Part of a small language model's weights.
Size: 15 layers, width 128, 4 heads of 32 (1 for keys and values), MLP 512 GELU, vocabulary 4096, 3.11M parameters.
Architecture: LayerNorm before each block, rotary positions, no biases in attention or MLP, tied embeddings, attention and MLP in parallel.
Training: 137M tokens, 4175 steps.
Each number is 200 + 40 x the weight over its row's rms, rounded and kept within 0 to 999. Layers, rows and columns count from 0. The size before them is the row's rms in percent of the matrix's.

# layer 7 MLP up, 512x128, rms 0.129, rows 252-279, columns 0-127
098,192,181,144,181,225,247,170,165,165,176,214,215,208,161,279,173,220,221,197,274,154,198,219,199,218,196,155,184,176,206,169,150,160,156,251,260,256,210,176,242,264,202,165,179,160,188,252,175,145,125,173,252,195,205,222,266,219,151,143,254,265,197,171,184,223,229,137,174,297,151,196,230,209,141,261,201,161,247,187,182,200,206,171,249,199,220,177,194,267,221,187,185,272,179,198,113,223,231,146,205,209,219,163,182,231,186,148,279,251,234,267,196,144,166,260,84,258,167,126,225,183,220,217,209,206,206,177,223
100,179,257,202,224,212,172,230,208,244,210,124,179,209,238,116,179,241,106,192,203,188,178,203,182,179,253,180,135,130,200,234,216,249,292,201,164,227,224,269,188,259,162,182,228,258,250,242,263,155,239,249,260,235,161,200,141,247,182,235,233,155,197,179,168,210,170,205,226,193,170,207,184,171,155,173,239,152,211,196,154,149,237,196,243,157,243,207,226,144,191,247,261,232,215,129,250,186,232,189,266,109,282,192,178,268,238,182,145,193,185,217,226,145,197,212,163,142,180,142,143,202,229,208,231,267,216,199,165
103,163,247,159,224,224,209,172,177,162,154,202,289,165,188,189,230,235,110,169,185,212,229,244,241,205,228,233,214,214,240,226,180,147,230,191,231,181,181,195,206,195,181,178,155,177,155,214,182,205,110,142,206,238,220,235,123,153,262,176,164,239,177,241,143,226,223,227,199,276,155,252,170,225,191,180,127,259,200,141,193,224,296,165,214,216,88,256,179,134,218,275,235,166,219,182,271,196,146,169,194,197,144,212,166,203,224,191,194,189,166,251,198,131,130,161,191,138,167,270,229,209,246,163,234,241,202,222,238
108,174,206,216,245,191,208,194,201,177,196,216,147,196,166,222,186,297,196,189,179,182,212,215,199,166,132,175,249,154,231,221,263,196,148,149,193,192,253,212,184,149,198,144,225,192,181,167,201,205,238,93,267,189,227,249,200,157,242,205,195,116,178,264,193,179,186,247,228,213,130,232,222,197,181,213,265,204,171,265,220,161,266,169,163,267,252,218,187,193,101,144,206,210,265,224,173,242,287,167,167,174,235,198,140,220,220,153,182,310,192,175,218,122,317,203,221,189,200,129,168,204,201,167,201,215,202,194,187
098,184,207,218,234,159,188,192,244,218,223,228,194,146,106,207,170,198,260,169,247,153,215,272,209,218,204,207,190,224,239,164,163,179,197,149,191,209,173,212,222,84,193,268,249,220,259,199,214,176,204,189,116,211,203,300,222,216,186,187,131,176,208,120,225,263,127,152,201,150,173,236,211,201,214,189,213,164,218,203,232,158,208,202,236,148,206,233,147,220,216,191,173,250,239,266,213,195,234,166,141,161,202,193,222,198,250,105,246,128,223,241,226,280,179,199,153,163,208,145,151,162,275,264,162,165,264,172,232
102,219,225,185,143,178,209,147,158,133,157,137,212,226,81,261,168,142,222,190,227,235,193,169,216,203,188,166,178,228,174,163,140,253,183,197,264,210,214,200,181,228,171,280,152,146,254,294,253,231,156,194,226,200,235,255,164,242,188,178,207,123,230,133,209,212,132,210,172,201,229,113,181,180,199,243,236,133,122,214,134,129,218,210,218,184,217,208,226,238,157,166,144,301,213,232,189,246,222,232,222,172,198,205,175,196,205,177,213,185,176,230,224,259,210,212,239,216,216,237,199,187,262,227,195,260,210,276,161
107,201,212,229,163,228,268,161,138,207,219,158,221,149,169,177,168,202,150,144,204,175,203,254,263,137,158,186,229,185,261,211,204,230,210,196,207,223,160,223,219,150,217,219,229,201,215,278,165,143,206,196,198,210,245,155,161,183,179,208,153,227,210,161,189,191,290,101,166,182,220,141,256,277,196,163,194,269,189,272,226,254,110,122,158,203,262,163,178,208,166,213,221,211,191,194,162,243,164,162,167,153,237,190,171,236,211,253,82,213,221,187,152,226,258,244,218,208,182,208,287,266,227,133,190,192,226,228,220
106,250,173,116,297,200,225,175,192,228,150,187,188,240,262,189,194,168,240,239,179,196,168,239,216,254,224,215,187,193,215,193,180,192,200,228,183,173,184,160,210,160,214,216,183,202,246,194,234,153,217,195,187,201,228,159,133,264,269,135,165,228,112,139,201,182,179,279,209,175,227,278,107,214,234,132,216,187,245,143,186,229,225,212,217,216,226,258,232,249,160,211,188,219,238,241,191,129,199,119,282,134,224,157,176,179,220,131,239,184,149,208,161,222,222,196,234,156,159,195,193,264,219,162,182,259,259,282,264
103,239,221,164,207,222,184,219,258,219,218,131,150,173,226,192,226,200,214,205,240,138,258,188,148,173,189,214,258,162,226,207,228,264,260,229,206,158,199,194,254,148,198,234,113,177,170,207,217,165,168,242,216,253,181,178,212,194,175,92,226,193,215,150,201,221,261,199,198,205,145,225,202,189,214,223,98,161,165,129,142,218,192,165,209,156,273,245,210,243,151,130,132,232,225,207,218,147,141,278,272,190,170,230,197,223,171,182,173,165,135,263,249,222,256,228,261,167,205,205,199,208,107,226,251,212,257,240,188
098,236,194,185,129,195,133,230,289,177,175,249,210,239,228,268,259,204,239,172,190,153,165,221,225,208,268,221,208,219,311,220,105,170,185,156,199,183,153,207,188,201,202,230,122,157,180,192,230,189,233,129,200,217,193,179,220,208,201,260,206,187,263,211,234,162,218,155,183,266,167,163,157,194,212,287,203,194,144,226,177,169,167,149,204,211,199,145,201,244,194,189,196,148,292,191,214,146,265,217,213,163,201,196,283,166,205,195,261,241,226,247,182,223,236,158,240,173,141,230,166,135,213,213,239,271,157,166,281
102,258,119,164,176,152,182,285,187,197,193,196,272,146,165,291,194,176,172,170,222,218,215,224,190,200,284,238,188,216,248,180,215,191,241,236,181,207,103,166,147,221,150,280,172,173,173,176,244,123,198,181,201,191,262,181,144,278,248,184,171,159,193,180,237,213,224,236,137,230,219,179,171,222,216,182,170,148,204,181,161,197,170,166,208,294,203,248,255,192,131,217,195,195,234,181,222,215,126,231,181,179,259,186,164,192,265,187,230,229,201,175,159,153,137,146,170,204,116,184,215,234,243,169,202,298,176,224,189
090,220,149,163,105,240,193,253,168,238,229,227,217,225,219,228,122,260,199,189,190,135,203,211,207,189,252,225,201,135,139,224,231,139,199,103,227,204,203,240,195,234,137,201,155,256,206,219,154,166,196,237,187,176,214,167,228,213,272,219,250,193,203,173,171,196,233,267,164,134,137,114,221,139,201,174,195,172,189,133,204,211,138,160,179,235,192,182,226,166,240,206,232,212,200,259,222,187,225,212,269,188,267,263,214,210,215,214,224,176,195,150,236,136,217,257,258,225,187,204,253,231,218,199,135,226,301,297,225
099,308,221,242,197,310,136,193,266,146,212,207,215,152,142,178,183,179,228,187,179,157,207,254,219,197,171,238,213,162,161,229,196,218,167,224,215,252,240,247,158,171,172,270,178,208,123,171,135,159,220,164,167,212,256,245,218,190,235,180,241,234,237,152,121,231,277,154,210,160,148,197,226,189,241,158,146,240,190,206,131,226,224,180,132,241,127,137,182,176,182,245,216,113,128,242,163,174,196,197,170,148,171,212,234,212,200,146,159,244,144,197,236,224,230,220,224,205,187,194,190,202,190,230,257,204,234,213,265
093,132,251,173,159,182,238,238,208,181,278,170,226,177,134,158,207,194,149,153,193,204,275,133,167,116,276,212,191,247,140,205,174,161,152,203,179,251,171,163,198,233,237,266,234,198,196,220,141,243,141,220,234,146,174,247,252,194,216,225,210,229,131,227,221,194,281,159,225,227,238,251,281,245,297,153,258,207,209,206,121,176,190,227,188,149,193,200,123,261,155,212,188,133,204,144,253,168,215,135,203,225,185,238,199,170,202,185,256,207,184,235,205,189,264,204,222,205,183,182,183,210,144,161,165,183,230,179,205
099,249,204,187,245,227,232,239,143,279,191,218,242,265,213,118,175,176,272,235,186,231,213,214,176,142,196,217,158,211,321,180,211,183,189,207,207,145,180,272,181,221,201,187,186,188,185,168,195,154,232,273,244,218,153,150,157,201,166,241,228,227,140,222,247,190,245,165,219,187,168,289,220,258,147,174,171,154,184,192,184,223,143,246,235,270,239,205,191,233,134,214,212,213,222,215,275,174,178,198,157,194,167,210,167,160,166,208,160,176,168,204,197,248,179,209,156,280,178,150,176,238,266,76,181,248,210,261,227
099,221,177,187,215,174,193,183,200,183,166,190,213,237,114,211,263,188,205,208,218,186,152,174,202,197,223,175,169,196,146,217,190,209,231,150,237,215,195,218,200,213,256,233,211,154,252,212,255,213,169,132,276,326,181,244,151,145,190,152,204,171,288,233,275,187,149,237,218,189,221,198,164,245,195,178,141,160,224,251,172,241,192,179,207,175,185,189,199,225,181,165,153,128,212,205,253,204,161,197,305,148,217,244,212,269,152,214,191,198,306,253,171,264,152,269,172,190,208,196,172,246,267,159,197,270,247,129,218
098,252,204,199,233,246,266,246,244,222,209,173,128,152,231,167,264,159,273,139,166,178,244,211,185,228,168,216,174,149,160,129,177,251,242,109,187,213,218,201,256,188,264,153,186,158,165,177,170,202,232,222,194,158,115,174,165,199,243,208,216,210,197,253,176,132,181,196,219,188,151,197,164,192,231,114,135,190,185,191,246,228,193,231,209,157,260,189,153,184,192,172,263,170,240,146,172,140,230,206,209,238,129,142,167,155,158,231,214,157,244,123,272,190,153,266,173,146,261,179,160,195,229,145,196,213,172,167,212
096,245,268,216,165,164,169,225,181,209,126,184,189,186,265,181,209,196,150,255,238,221,243,206,255,234,143,217,211,164,256,69,128,192,158,214,190,225,223,223,231,167,199,323,194,159,200,176,143,190,170,186,176,220,96,218,229,260,167,127,183,181,212,205,252,209,255,186,192,168,216,140,197,171,192,111,164,239,168,193,178,222,240,189,200,216,198,188,209,214,238,225,238,204,232,161,307,255,187,169,295,174,248,245,177,204,241,145,229,206,152,140,211,162,187,204,214,180,199,184,222,214,277,217,175,235,229,205,227
097,233,174,207,196,235,240,217,175,257,144,218,138,148,228,181,223,247,186,173,178,177,230,184,220,286,259,202,174,237,126,210,215,220,203,224,223,181,269,222,163,165,239,138,150,131,193,152,240,181,200,213,200,246,206,256,105,216,174,245,186,118,236,248,206,120,194,212,222,205,199,168,227,183,251,177,226,159,226,250,188,173,217,154,182,232,226,171,162,173,161,216,169,199,175,169,220,215,265,282,122,202,191,185,232,254,186,183,257,168,216,182,188,206,224,144,212,163,156,172,141,207,286,293,194,287,262,234,113
108,230,217,227,184,202,197,279,192,51,228,188,199,191,182,148,283,187,194,200,274,176,228,166,229,229,208,141,161,238,211,155,261,188,180,203,182,153,263,210,167,119,144,179,204,180,228,226,202,236,174,159,213,195,202,213,133,176,206,253,202,133,137,253,184,291,172,186,172,176,180,244,261,181,190,200,180,154,259,179,165,193,225,149,143,243,158,224,196,217,156,195,270,276,175,232,196,196,280,179,239,237,101,221,245,254,165,224,265,149,187,199,200,219,175,222,163,243,224,170,196,179,204,179,204,176,190,135,235
107,209,183,217,214,179,175,195,204,246,168,171,227,236,144,183,192,222,253,210,179,255,217,214,216,189,186,153,215,193,203,218,161,197,192,175,231,207,222,173,186,206,240,250,232,150,258,137,208,232,236,186,205,321,214,195,271,269,243,217,212,219,236,195,170,250,199,272,123,172,113,169,284,183,187,142,259,180,132,178,146,204,155,201,264,177,226,135,200,207,206,215,160,168,268,251,173,252,254,180,147,141,245,140,231,151,153,282,196,202,157,202,177,270,173,192,115,161,188,162,165,235,158,133,221,232,254,175,171
093,206,128,132,204,150,232,151,195,116,212,195,255,158,243,201,222,204,259,131,239,166,241,192,222,169,214,166,204,174,219,215,236,216,286,130,132,184,222,200,227,182,177,211,193,231,181,226,253,173,181,146,209,132,178,213,126,142,190,235,247,192,221,204,166,121,198,260,271,157,211,245,174,224,191,243,159,193,214,197,125,221,192,171,251,198,167,315,231,237,204,215,239,221,178,204,104,252,196,200,160,211,208,200,244,199,167,156,174,203,216,271,291,157,196,135,197,109,210,145,207,205,204,228,208,236,259,187,205
100,229,272,209,222,152,163,157,137,219,154,174,192,183,239,183,181,225,262,198,160,216,211,238,171,228,156,168,138,213,171,233,183,211,176,228,178,202,229,215,227,213,173,122,238,225,233,140,229,136,154,173,147,202,196,249,138,154,212,236,233,174,236,99,184,179,150,243,234,261,177,131,228,228,226,211,189,198,175,179,270,207,175,266,221,294,148,208,229,158,225,148,181,215,235,201,294,219,279,116,151,207,230,147,225,154,252,203,169,249,257,250,200,141,254,187,157,181,186,196,207,164,155,190,249,149,174,192,139
101,232,196,170,173,307,180,174,134,153,137,244,197,276,210,157,235,262,186,211,190,166,207,182,205,162,239,260,267,183,172,203,253,181,143,278,183,199,206,220,153,244,226,128,176,206,227,111,185,250,217,157,177,231,223,263,181,190,216,210,150,179,214,140,179,199,190,171,154,196,148,268,218,226,185,173,125,181,143,224,188,153,219,205,201,208,185,147,219,211,191,208,162,209,211,182,185,190,173,203,154,264,250,230,153,215,210,139,207,151,266,132,167,327,171,284,239,254,223,203,240,230,183,179,194,161,207,270,193
116,216,232,192,183,203,220,207,196,119,190,161,210,222,174,156,205,243,110,230,215,240,190,258,212,263,133,270,256,171,187,180,209,218,220,179,157,275,135,156,234,141,178,222,206,218,114,217,236,189,243,183,191,205,228,193,200,265,240,181,136,235,151,199,201,139,222,180,219,194,149,209,233,213,207,182,202,159,222,262,170,168,227,209,245,255,203,202,212,269,186,81,223,179,224,250,217,218,189,225,119,166,150,215,196,272,167,193,129,250,188,175,226,194,296,277,179,164,257,114,177,267,202,169,167,179,178,189,166
098,136,196,171,114,235,204,187,203,152,219,219,143,167,241,178,240,179,195,188,226,216,263,238,143,165,156,169,203,205,240,177,210,294,223,142,168,192,159,212,179,208,149,215,252,143,289,152,245,165,191,169,244,230,122,180,221,238,255,202,232,194,158,213,165,153,162,277,194,203,217,183,193,218,226,167,172,197,145,103,220,93,224,153,190,248,245,221,176,277,203,236,171,169,232,206,168,267,201,204,289,219,217,219,186,189,235,227,169,257,201,188,185,226,153,238,190,210,217,196,276,152,202,279,232,181,171,252,265
094,235,175,213,139,251,228,266,227,223,183,202,273,192,225,210,211,242,185,199,199,166,183,225,129,142,177,189,163,151,159,197,212,181,187,237,225,229,230,224,177,239,208,234,203,142,183,222,166,181,118,131,239,159,174,252,208,168,172,171,210,245,236,221,225,155,197,280,226,125,200,210,263,207,205,198,198,150,179,192,170,186,169,196,253,297,153,166,209,179,264,275,263,199,232,213,279,246,180,201,225,104,223,279,136,149,247,159,213,250,143,249,171,220,117,97,210,207,193,223,165,211,214,161,241,242,220,196,197
103,265,250,235,254,222,202,210,300,158,203,185,174,201,152,270,195,128,276,232,216,147,178,145,204,131,176,186,211,198,210,190,191,202,210,180,220,257,230,161,135,139,214,199,307,172,194,237,185,174,205,226,192,189,187,168,175,195,193,152,139,252,180,156,220,181,166,259,264,214,142,252,197,176,176,192,172,188,202,244,170,185,179,255,174,287,177,137,217,186,231,208,279,263,185,132,164,176,183,135,218,177,255,198,231,163,277,174,155,124,233,203,183,135,177,262,208,181,247,162,171,232,156,211,146,140,180,210,211
# layer 7 MLP down (transposed), 512x128, rms 0.181, rows 252-278, columns 0-127
095,192,162,272,205,185,178,250,269,214,239,189,206,167,215,157,254,123,153,173,90,168,167,204,189,161,188,197,254,208,175,165,214,224,238,183,146,127,145,225,204,197,209,181,214,258,236,151,236,203,248,240,165,172,177,168,169,166,264,232,137,209,194,213,263,186,194,250,155,218,247,171,184,112,247,181,269,202,133,218,241,179,225,198,202,261,196,244,241,118,231,194,239,180,212,185,276,209,177,189,202,173,160,223,274,215,169,201,169,176,171,172,299,214,280,132,275,139,224,241,210,218,200,227,157,198,217,204,249
102,254,183,166,180,131,202,210,194,195,207,229,324,182,185,184,185,146,192,178,245,183,166,227,243,231,114,182,216,223,258,221,149,139,109,184,269,164,112,204,197,160,210,157,192,190,310,185,249,171,184,161,182,243,207,222,215,146,127,245,283,231,204,171,289,219,149,245,196,180,210,213,231,178,161,245,199,233,233,196,152,129,257,183,242,180,219,163,220,145,240,208,154,195,215,214,184,192,228,207,207,178,237,191,207,235,179,223,219,225,217,211,187,159,168,296,249,153,147,247,168,149,199,184,234,173,272,204,170
101,212,190,210,158,228,192,202,236,185,235,179,161,195,194,149,195,160,208,208,167,232,216,216,154,136,228,190,225,232,232,210,195,308,211,240,198,193,197,222,258,263,196,245,141,242,195,114,229,235,286,238,118,164,155,192,233,198,174,256,139,98,181,203,210,173,209,195,202,159,279,169,297,198,241,169,196,168,234,199,199,220,101,157,197,182,222,168,150,282,155,166,156,272,203,197,174,199,249,157,207,159,304,220,177,293,200,210,210,185,232,187,185,175,239,152,283,193,205,150,181,193,200,182,218,161,218,194,175
104,204,284,199,236,220,253,269,187,119,141,225,140,243,118,210,229,196,222,154,142,158,268,209,167,215,129,199,185,220,208,212,230,224,212,234,140,229,214,191,158,119,294,212,243,249,247,212,195,184,224,166,245,234,191,206,226,182,199,168,163,219,156,197,185,179,202,232,236,176,189,188,209,155,227,194,150,258,185,122,172,193,241,210,169,233,218,168,174,171,152,153,186,229,215,262,243,259,256,182,234,174,168,213,183,256,172,162,195,217,191,203,218,209,199,65,166,214,156,153,189,98,295,174,190,228,148,221,176
100,213,208,176,244,206,132,208,168,246,227,136,197,222,226,169,258,256,190,164,224,167,195,215,165,144,155,155,201,175,278,232,215,194,216,203,236,187,215,169,183,196,213,214,150,272,167,261,200,149,195,238,244,153,191,208,179,187,234,251,233,293,219,224,175,243,173,262,257,194,205,91,206,201,208,251,265,231,209,238,185,263,187,215,165,141,181,187,202,175,228,227,226,159,122,181,162,221,276,240,223,223,201,149,197,187,246,261,135,310,220,212,123,212,177,212,112,239,196,214,224,216,149,129,240,153,167,214,258
124,240,261,201,213,184,151,229,242,200,186,225,176,184,190,109,186,297,208,220,220,215,261,146,197,236,157,242,177,121,247,162,219,170,213,236,125,189,189,216,238,127,190,149,216,229,145,155,216,104,208,255,237,179,233,192,216,217,181,166,238,261,141,200,192,248,241,205,239,174,162,255,201,238,260,168,163,279,230,164,193,252,254,240,83,205,234,195,180,252,163,228,236,170,255,204,221,169,249,218,237,198,183,215,204,223,152,156,195,207,157,177,180,192,213,155,158,114,221,214,164,227,234,234,146,252,229,131,222
102,183,261,302,209,152,232,128,251,269,199,195,220,255,218,234,181,208,221,211,147,160,206,219,155,222,259,190,197,221,187,222,215,108,198,184,252,199,145,174,159,257,170,155,185,173,118,205,169,201,196,222,165,190,200,209,256,195,197,229,161,250,156,238,162,109,223,269,250,194,282,224,160,243,170,229,150,199,240,215,255,155,245,199,186,188,257,171,177,213,233,154,235,201,253,264,175,207,124,146,197,204,189,233,167,188,171,208,253,207,134,210,187,220,209,298,251,237,165,191,209,187,163,162,209,105,211,266,162
104,137,178,252,218,205,235,277,231,222,244,199,212,203,258,221,194,166,224,174,208,204,216,192,133,250,216,248,211,201,157,155,216,254,176,258,125,235,208,192,118,168,246,214,209,189,178,174,163,233,202,106,199,190,202,223,236,199,171,206,210,238,179,172,224,272,168,225,148,210,151,248,192,206,123,273,267,192,235,161,146,215,216,169,150,196,215,105,173,204,153,194,207,156,211,199,244,152,156,169,272,205,149,183,207,212,239,260,224,277,244,191,233,238,312,183,194,176,278,208,254,231,216,96,180,204,159,222,180
110,183,179,150,202,135,193,197,220,182,161,219,152,126,216,203,109,208,254,200,178,268,169,306,217,136,215,163,198,273,178,220,165,235,283,196,187,186,184,218,169,240,215,261,220,255,276,276,168,245,178,126,206,203,283,274,175,212,176,252,167,215,218,279,163,203,178,178,248,263,220,168,257,203,206,194,214,168,222,207,191,162,218,194,233,216,200,170,209,184,198,285,217,152,222,173,169,278,174,178,166,195,185,105,208,174,177,174,239,240,246,181,181,200,224,208,182,193,145,155,177,171,278,274,148,238,195,183,215
109,196,192,148,231,220,234,205,87,188,176,211,267,149,191,241,153,183,169,261,217,235,239,180,218,215,220,212,180,168,142,202,217,214,206,222,186,186,210,184,125,229,168,197,233,167,234,228,190,185,199,239,173,210,224,281,165,178,185,159,289,188,206,229,184,175,156,217,182,183,224,179,234,118,176,160,169,161,247,220,218,231,259,137,269,218,210,281,262,150,188,187,222,193,129,283,145,167,92,132,260,199,216,204,190,259,204,206,228,251,249,246,239,144,183,241,223,243,243,143,194,256,168,197,206,286,251,213,172
100,224,262,220,243,170,195,130,175,162,143,165,164,235,187,254,226,184,205,249,194,149,163,265,206,217,205,188,206,229,154,244,233,215,220,148,246,262,188,235,216,235,185,244,212,239,217,263,173,273,205,167,230,193,274,147,185,143,171,211,225,183,198,221,189,274,205,198,204,190,186,162,177,128,173,278,132,141,143,256,199,178,242,155,190,152,212,156,152,242,220,208,232,207,172,208,125,224,227,186,246,202,174,298,247,258,131,235,156,235,180,193,200,197,201,221,248,223,224,220,206,95,166,236,158,133,290,239,238
094,125,216,245,271,222,203,248,156,105,187,210,207,161,231,168,181,194,222,183,192,172,133,192,203,190,140,135,263,258,248,225,232,178,234,246,171,179,207,112,154,95,169,198,265,210,209,242,221,231,151,142,224,187,186,241,206,252,151,230,209,211,230,217,251,138,189,159,227,251,230,224,168,143,197,197,216,191,203,226,138,200,270,174,183,235,276,211,185,168,215,144,144,251,149,134,159,239,187,235,184,190,140,119,210,249,194,180,226,192,255,216,119,215,164,224,209,148,208,182,257,199,172,186,215,121,182,188,180
084,192,218,179,220,101,235,185,170,256,242,208,269,188,216,258,204,188,218,190,158,229,178,150,219,167,210,206,191,218,257,128,191,264,225,230,184,145,129,139,213,191,185,202,198,160,190,172,216,222,294,272,184,207,140,185,159,272,218,196,110,190,211,226,239,154,144,192,196,275,279,165,161,203,200,120,262,194,171,237,274,196,206,217,209,152,199,228,217,234,190,269,169,235,218,150,177,226,220,264,209,217,194,222,208,195,200,225,239,244,208,188,184,252,186,272,126,191,139,292,171,176,173,185,154,198,167,108,198
097,203,205,184,156,232,219,205,195,186,110,206,205,227,193,201,228,142,234,240,185,243,154,213,219,256,217,202,141,199,171,255,226,221,194,199,158,249,235,146,209,180,244,223,233,220,187,174,144,226,176,193,253,147,253,181,156,163,157,150,223,135,166,184,196,228,218,236,239,200,210,181,246,143,174,215,191,228,246,171,160,182,236,220,244,161,110,251,194,147,234,196,252,129,157,305,150,285,153,170,231,173,258,223,276,217,203,150,123,188,206,208,243,144,217,93,150,145,230,224,220,248,213,120,248,166,202,204,231
105,196,187,191,185,181,197,148,166,199,135,190,158,203,254,308,197,214,187,201,301,179,203,247,160,200,213,246,191,217,124,183,171,163,182,218,235,220,208,224,237,231,188,210,204,237,141,233,232,284,207,295,271,214,200,235,135,199,210,131,228,126,286,194,229,146,216,257,196,256,179,162,125,183,225,170,257,253,225,194,240,236,186,129,243,220,191,218,210,189,186,256,209,213,222,187,199,186,108,175,187,136,207,241,234,131,152,207,248,198,138,244,118,244,202,258,218,188,203,168,205,240,237,168,250,218,225,237,195
096,174,194,205,278,244,198,216,237,265,244,137,228,201,215,142,133,191,236,240,180,170,239,185,184,167,212,250,242,184,251,160,202,194,186,188,186,234,181,198,248,217,143,234,198,281,226,223,167,157,219,238,189,211,151,209,192,259,137,230,255,251,105,140,169,178,186,137,219,236,160,215,248,199,282,189,245,196,261,171,268,163,205,209,199,161,195,238,201,206,264,185,221,193,242,213,172,199,200,114,198,232,176,95,191,204,206,208,171,122,183,119,204,168,256,133,188,178,160,207,198,197,154,291,188,243,170,292,197
099,174,281,177,222,181,203,172,139,166,199,206,263,188,158,233,196,196,166,190,210,199,139,197,238,181,274,194,233,257,232,259,139,116,149,226,223,220,210,195,198,218,132,243,207,214,216,228,203,208,297,180,192,184,302,256,244,186,146,235,118,190,213,192,250,149,184,155,244,258,220,179,269,214,183,266,214,194,180,240,182,235,201,199,191,200,145,177,273,175,220,228,121,218,175,228,181,158,184,206,220,98,212,277,220,221,274,192,197,223,210,227,174,219,237,140,195,252,206,198,184,279,199,244,182,192,295,247,221
100,160,189,196,199,187,265,157,167,202,194,159,257,225,138,142,235,189,191,203,221,211,225,244,191,177,163,212,206,187,217,195,225,202,239,169,241,106,205,164,186,226,199,180,172,245,238,173,187,163,145,194,250,237,281,217,166,257,156,200,224,185,155,157,173,235,160,235,125,171,171,192,168,229,186,151,155,229,189,119,222,252,236,126,215,168,193,295,169,181,249,276,293,201,247,204,240,161,237,239,148,263,140,154,198,160,168,211,166,199,221,238,163,187,220,208,174,125,255,170,289,224,186,169,163,95,168,160,227
092,196,243,196,245,237,202,194,282,230,285,305,165,221,196,251,203,181,224,203,200,186,162,212,273,140,181,176,200,270,230,253,219,120,217,191,175,219,216,215,198,181,177,173,171,199,183,195,175,140,137,191,141,186,172,87,220,256,150,144,207,99,153,213,162,166,140,219,141,141,176,200,251,171,206,211,221,208,197,134,238,273,208,168,175,237,179,194,158,259,183,146,238,198,255,165,210,223,218,236,141,198,262,194,298,197,162,130,206,218,181,157,248,173,193,147,190,205,166,183,181,185,221,226,151,224,203,245,206
105,150,215,212,197,205,225,197,134,161,188,184,227,206,164,245,222,207,174,163,262,148,187,124,168,110,125,105,156,202,152,156,259,193,181,160,174,255,207,193,148,155,139,196,153,216,219,239,189,244,178,226,233,144,162,176,158,136,172,252,107,208,170,190,129,162,226,172,156,177,245,161,190,177,193,260,204,196,208,188,152,149,233,108,179,168,175,216,256,251,209,166,226,211,153,244,207,225,227,230,157,185,200,222,271,205,235,165,172,139,186,213,241,219,179,171,245,191,276,93,182,180,213,154,151,220,188,232,171
106,157,209,207,155,159,198,208,237,226,242,206,173,173,173,183,258,175,143,235,263,203,142,115,213,152,231,227,197,127,175,249,141,152,261,236,143,245,171,188,217,205,182,110,227,177,199,268,158,158,201,204,192,191,126,266,204,115,121,225,234,209,273,218,226,233,163,125,210,192,132,201,187,224,239,219,203,155,195,182,181,154,183,202,152,180,182,227,164,213,133,189,234,256,153,197,215,158,164,163,265,197,206,286,245,218,184,163,221,180,184,174,200,146,123,169,255,260,238,194,182,198,147,241,197,138,152,247,181
090,234,167,209,193,230,205,135,231,262,181,178,173,247,218,275,211,174,101,154,203,155,248,172,196,138,195,181,139,186,197,216,185,180,185,245,194,125,266,203,211,183,210,158,217,170,184,200,253,215,121,227,162,192,210,196,218,85,158,142,248,184,249,182,224,140,135,151,190,113,204,146,231,160,223,127,284,222,182,241,236,188,199,141,220,206,228,229,260,213,166,189,280,216,118,165,242,238,174,175,211,192,233,224,246,248,196,207,192,222,224,196,227,148,220,213,242,218,173,222,213,76,191,212,230,230,202,199,233
099,99,224,109,235,160,266,145,186,162,164,214,150,244,228,197,121,225,118,201,191,170,240,207,198,213,171,199,196,262,160,177,159,163,191,196,231,194,165,266,146,233,226,200,231,230,225,170,166,156,194,173,143,225,252,214,232,143,231,161,145,220,225,237,210,173,174,209,192,257,186,169,148,206,202,207,284,149,176,210,214,186,192,194,260,256,212,173,252,148,131,232,219,271,238,207,188,256,163,231,191,117,198,194,122,266,176,151,214,243,194,241,240,238,196,283,207,207,227,159,230,215,209,245,223,92,214,206,224
095,186,259,235,159,106,209,187,218,224,194,183,212,215,236,254,197,160,204,161,113,199,155,243,214,223,207,230,132,239,257,239,203,197,237,128,166,151,226,223,299,219,193,211,217,186,178,231,202,182,202,259,222,111,178,205,237,183,187,219,222,152,198,189,202,215,208,240,300,238,260,207,188,171,220,281,224,204,240,223,209,247,206,204,175,223,210,223,180,251,190,114,175,219,191,188,161,218,250,238,220,166,161,209,161,236,273,169,252,217,191,207,245,77,223,123,178,203,156,223,146,185,72,185,195,237,188,189,247
111,167,250,186,167,203,177,204,147,217,126,210,134,198,206,167,251,210,145,245,236,203,241,266,213,151,205,204,246,224,168,192,159,193,229,185,159,178,294,111,230,156,165,197,149,210,276,145,227,217,268,175,193,262,212,214,175,163,180,173,122,221,206,140,218,169,220,140,190,270,146,198,172,158,244,151,198,171,180,253,179,208,223,211,240,162,236,275,172,227,155,223,176,160,178,242,183,194,203,124,164,212,170,152,251,246,119,207,195,212,214,252,298,187,175,145,201,229,260,189,184,225,170,182,219,190,182,297,146
097,146,230,268,196,175,185,214,198,185,231,266,188,183,296,216,255,207,216,183,229,211,208,226,108,155,251,294,230,188,201,160,247,230,246,232,194,211,217,174,173,220,197,187,191,266,218,184,144,225,191,207,258,243,188,208,254,265,287,225,266,240,185,177,256,183,116,241,225,137,195,147,121,201,244,183,251,271,221,167,201,160,178,151,231,221,249,231,167,204,225,222,127,215,179,230,138,245,216,232,270,180,166,247,186,250,224,212,205,223,165,232,218,212,225,227,183,215,142,193,289,208,216,263,252,239,157,174,247
098,190,256,161,178,204,247,186,184,183,256,178,204,221,217,243,136,208,216,273,203,220,228,249,213,148,173,216,160,136,141,225,197,223,246,227,219,142,204,212,197,192,194,239,178,223,175,203,267,212,221,238,219,206,211,202,248,249,157,128,156,232,137,186,234,178,177,233,98,240,237,193,151,192,197,202,191,219,222,194,246,119,240,202,190,134,165,258,185,233,200,229,183,252,97,187,180,277,191,303,218,141,180,251,213,210,178,195,303,247,202,155,194,220,185,266,264,157,280,258,266,193,187,237,166,134,190,198,215